{
  "n_layer": 19,
  "d_model": 64,
  "n_head": 2,
  "n_kv_head": 1,
  "head_dim": 32,
  "d_mlp": 256,
  "vocab_size": 2048,
  "activation": "gelu",
  "norm": "layernorm",
  "norm_place": "pre",
  "norm_eps": 1e-05,
  "positions": "learned+rope",
  "rope_base": 10000.0,
  "rope_fraction": 1.0,
  "qk_norm": false,
  "attn_scale": 0.177,
  "bias": "qkv",
  "tie_embeddings": true,
  "parallel_block": true,
  "init": "normal",
  "init_std_qkv": 0.0712,
  "init_std_o": 0.0115,
  "init_std_up": 0.0712,
  "init_std_down": 0.00577,
  "optimizer": "soap_variant",
  "lr": 0.00425,
  "lr_mult_up": 0.936,
  "beta1": 0.95,
  "beta2": 0.98,
  "lr_head": 0.00805,
  "grad_clip": 1.0,
  "warmup_steps": 200,
  "schedule": "cos",
  "final_lr_fraction": 0.1,
  "batch_tokens": 16384,
  "seq_len": 256,
  "doc_mask": true,
  "train_tokens": 81550000,
  "steps": 4978,
  "dataset": "wikipedia_en"
}
Each number is 128 + 24 x the weight over its row's rms, rounded and kept within 0 to 255. Layers, rows and columns count from 0. Numbers have three digits each. The size before them is the row's rms in percent of the matrix's.

# layer 14 MLP up, 256x64, rms 0.0891, rows 229-255, columns 0-63
103:145097088127096110167159109170119168183106138121102142098111151093129101124105159128116131104129177153153133132099134161133149116128140138131145105145118105144120075108151122134118100157169132
098:094099139116123135090126099073093102135090140137093154111146140101144096121124140162096160103133132156132121156099104142135144106120139146119114099125096082174125124142162083130099152160134143
099:135129125123137173107158118138113065132089076109153136126191159117133100129114126130111113136097118105104132059119166138127139087124126134103115158118117143097152142142102139112090139133131132
113:083130103132130142153115088161058098127136098130134101136096083093142150083117137154174121140125157122103121126141159138128130128120142125124093112149107106135134116108117073100109091125135104
100:148102122117171122128122150143140118119092151152102116122095089151167098136136156154118101141104185126121153140107122142132090137113190129140150173099111170142146099145128144137133125164139165
094:142077138124149146155125143188160182137154102103106147147154095136148115098137175128161093123098133129095082122110094141111103102124146107129157107119139101152150129127112125148131131112141159
111:120167122135088188127134111127088108127150087113114118101083136154112107161136156124167126156135118114125139118140090111171085140092088193114112124126129142133106132108136119143146139110142119
092:128114117098114131131161124147091142124098120122167086111169111142129124119148140104125118100110128126149067134141105130135092131103143125078118189134126126106134115070127094098103124181129113
103:140127132141107186089095169112090149144133122101111111144094144103103088112126150163134138121125116132080159148102127141138106131129136133089124150135167141147138142088143111113175107171154157
099:143109143116125139150102128125146149168134139116116057136117109102175131151098109128147142155125113098100086089111111141140137111089126124193135117094126124149090137117101099138125094135132169
101:093082127141168106163148124129151136121104098122148115112123085116145090158107108136068149169160140145119114143127102099168157124136136114137126158145156117157126094111122120154146133185145129
110:098148113099111139141120150128160108120094092143123141131103144127138139118071125144135142107155126166137148110111112124079171110109135151131117182101161105185100130158137076116128149155134128
108:131126107128108146127126155087076105105129125098125068129140146131138166148136132133135123102080118128110140099127109139110114088108095136074064136126140126136168096093110103108106138121130101
100:164171151107133158122108104144117190134173137154111108127152092118113148111106137141105108163139162120110137152135093132155093191132128133086150144097151119120137133158093128127134155155125125
099:135119120109145178159119132156144117098142116087164133139171171153148151141123095129088103134107142145171156117151136135138129060108093147117153134144170092126151131144118159135127155123140114
101:145108185135124173148119114117111133122103144161162143125124161121111153111144131145144146091118161099129165128147142112164109165131159098147124156106133130112118154179114113086113075125094154
110:115107156146085104104181084162128110089117109135130126084101106110155112145140119115137124133119148119157092124170092124102127133132108101147124135099113103102166098091097152133146120159128088
096:090141143132116139141128141163086109184112142097121112115091098148125094127057112130165143109125140153110118117121108103085111095153116120126176116157160137150130127143104095113105147145127114
109:091092113121089130111112121089116143130093145134137118120144086148123109137155119091083111093096099098100120136119101142116137124084077105117107136140103117158109133109104179166105138149142150
101:072136100166107121151168128113128078113146126136147125118168132119143158156115161099151106149098139135144110089090120141142126121155105120088089119104103123117116154144086137083133148111155147
101:111154141129133160145162131132134118111116137126138082105109139109171155094142116105129089103097140162127155085121096151142169099116130154120141137104089164153081156112119097083153119128100115
093:123164151126115114099104133124086144110107086121090146086153154118126159142109156119119161091169106113121103163147082145097098137133127072107109116148129128158145141139121092155124160107118135
088:161119102140126145135189165099138123153123124080134112134085129121119129091134127137086162103104155113160125145124101115138108101164081144133099158144143105128145152148168129113174136119157110
103:144079136101130170118132115107122128126118128131116139119159122126117118147111164110120119108079195173148091164164158120079136128130146140122110121097106142132142106125106147106144100155138186
093:148084084129112144160099134106132149139132143085145089118163091115091119153068097099104117141137135129126111131119099161157155111143108140101090149113130163090148124099118107120108137150150118
103:125100180113152153152114118153126133124112102151147121096112083130122111120137164088132178092108107163093108126126115132140076167124154142123098144130099141136164098122123090153119128172127109
110:136109105130124121125133107101116128106084097112129127140174146123126137123129146072143138206129140121104104103169150133129095135130123111168110079175109125101143093121107112150152105135130164
# layer 14 MLP down (transposed), 256x64, rms 0.092, rows 229-255, columns 0-63
092:094136187149138179118101147140124117130150133154150094170130158145152112108136132089117133122086151101113158138144150103134132146159123112126091125134122174108103172158100099117097144130094133
092:157127146163120140155131143134114146154154096090117147096148126148122116143158103125167116141135118131094138104158133103134135104135130094158086179129136158052113138101112126122121100093137083
103:137093152188124106140091113112117149109102109166153122134093134101067142163149119119164173162099142148145130092124092153134102142153123147126168110132119149115134128097128104118121149127108152
111:123128083137100115134110122091119178131099122141159103157115099145118174144082113111135153140128134140092114081167180114145105110134095152143120130165112139141135115103131142105108122090151093
101:104184110122112138118161110127095134141089194140133143157135118127087169192147133116119161151130103139123127153140154117117117171108132144094143134135158092134139121125148115168138114103132106
086:116160136116091182121136123107124102133123158137112100079169139135150138113084109130147080147128126152127126128131139119091113143144119182139103155116130129099062142164098146127104141113150105
112:087127117125119132114136106175126146158081205170098136140144148147136126129117112158134163131127135168109119131118111124134120119113118135168155150180142145161116145091154122134132182106118119
095:156124081100066142172068142098133105121175137153136138134083143129153131127112100120098106143092106113109140120131147168104106116134166157141128121137112116132167106103113110132152136109114137
107:159117102082132095119113105136118154084162158109106147130107106132132081145124125151131096129133112129101093166104122092157160141141128117112072143135177101123130122161112100167106121143095127
099:132076131132126108180146117073111108136108163149158104137134130139086096137125139130134151159094142132111158103122139130105150101114129093136099091145156093123135161112077093163133114122113106
103:119156156111168170129134111112106105129145134097131142133119107131100175144159080124192161141135165135121168142114151092135117142129130135112106140083123121129088164129137139150120120068130129
109:158106174144135121120082153123106125109147120120170131124123156178097122123157161102128124120104097134142184166102104127113146114144123124119161158160071134132119153087139146141107115096126148
098:171154112106154128145127129138120142182115130158150125163132097116120116123091145136141133153105083116153109148106170115106135063113138143122112107123142147117099147157065150136147147090120107
105:141137162113144080167136133137105158106091116125115110095119126120199148127179117122133147149127111134122106117144151135121115146120159108155149149156169128125128139076146123099140122060121136
094:164143139152128118125171142116122121133122152137149086100090096120138127123101156135158138116154149095145153147129129154090167188116158106130097086125123177100142128071120129139155135141119115
108:160120124128160125129198146114150113137116146129116125137112125121183116137105134128174150109119146105112124179149144131141158149162197123116168165145163137120122139096159115110097108131131116
107:127178095087128085117141171126083120138102128111108140089108134091124148142105105158166122145133143112132114161137145089150137133143086093159106136096133150103114106144144092103150108130144101
089:117167142142175143105153106087150154076143148121142132170131162114136129154153116133123141158096124113112142149121160132090140168148104142113119137074130118073111145106169124155132127098135144
094:139135132132129099127117101103141099100140130138124150141147116110099121159161114180177144134125132133149103137098168199108122132145161138123113162122176138139128147075139143109076114129101130
097:147132130100123107109081124136177158140119081158149145104078168130138142121146131132137082140101118142099163154134138099138092110111144107128173107171141107099113139114112119146104153154120094
102:132132138153095143116125162112129160121124089105140140178135149138140151167139114111101144140162160161155108135085101122139158141090092092093172158095122109141091148124136135143101087138129134
100:130156121121129159117132116088172125111120123143120113182130129106111158143168141073125119145123138155123112121130094071143121107129098121118134082138138052089125130111130138162099105142135141
095:117176093146154161152148168140127105104142149143110099144143121154094166112104138115093125170097118094113118113140109139110143145138140142113125133154121083117127090077133160165148146093115098
099:126141122152145165149104147148150154137115142112140131132122152107094153137151100160159127098134072118103139101115115106148122155111112109148124124149122098136138112105110090178099091055128090
095:093142142122096100112142125171131106154126104107119143114149181121153153100159118105139136133175142164135118122136128114090108087095124137149146129164149121098079087120105089140130090146105147
098:112133146106128090116103140155120113096128084107187167114124184114171158105127111135139119117086099114133141144080143153120131157091123132104154109118139134110100146118151139097121177111127133
107:166097124137149123112126136136128146141161118122135096140110090118148096159113166150115155113133161154165138149139103130129145114140125112123154155169108109138121087151125199138098117061151143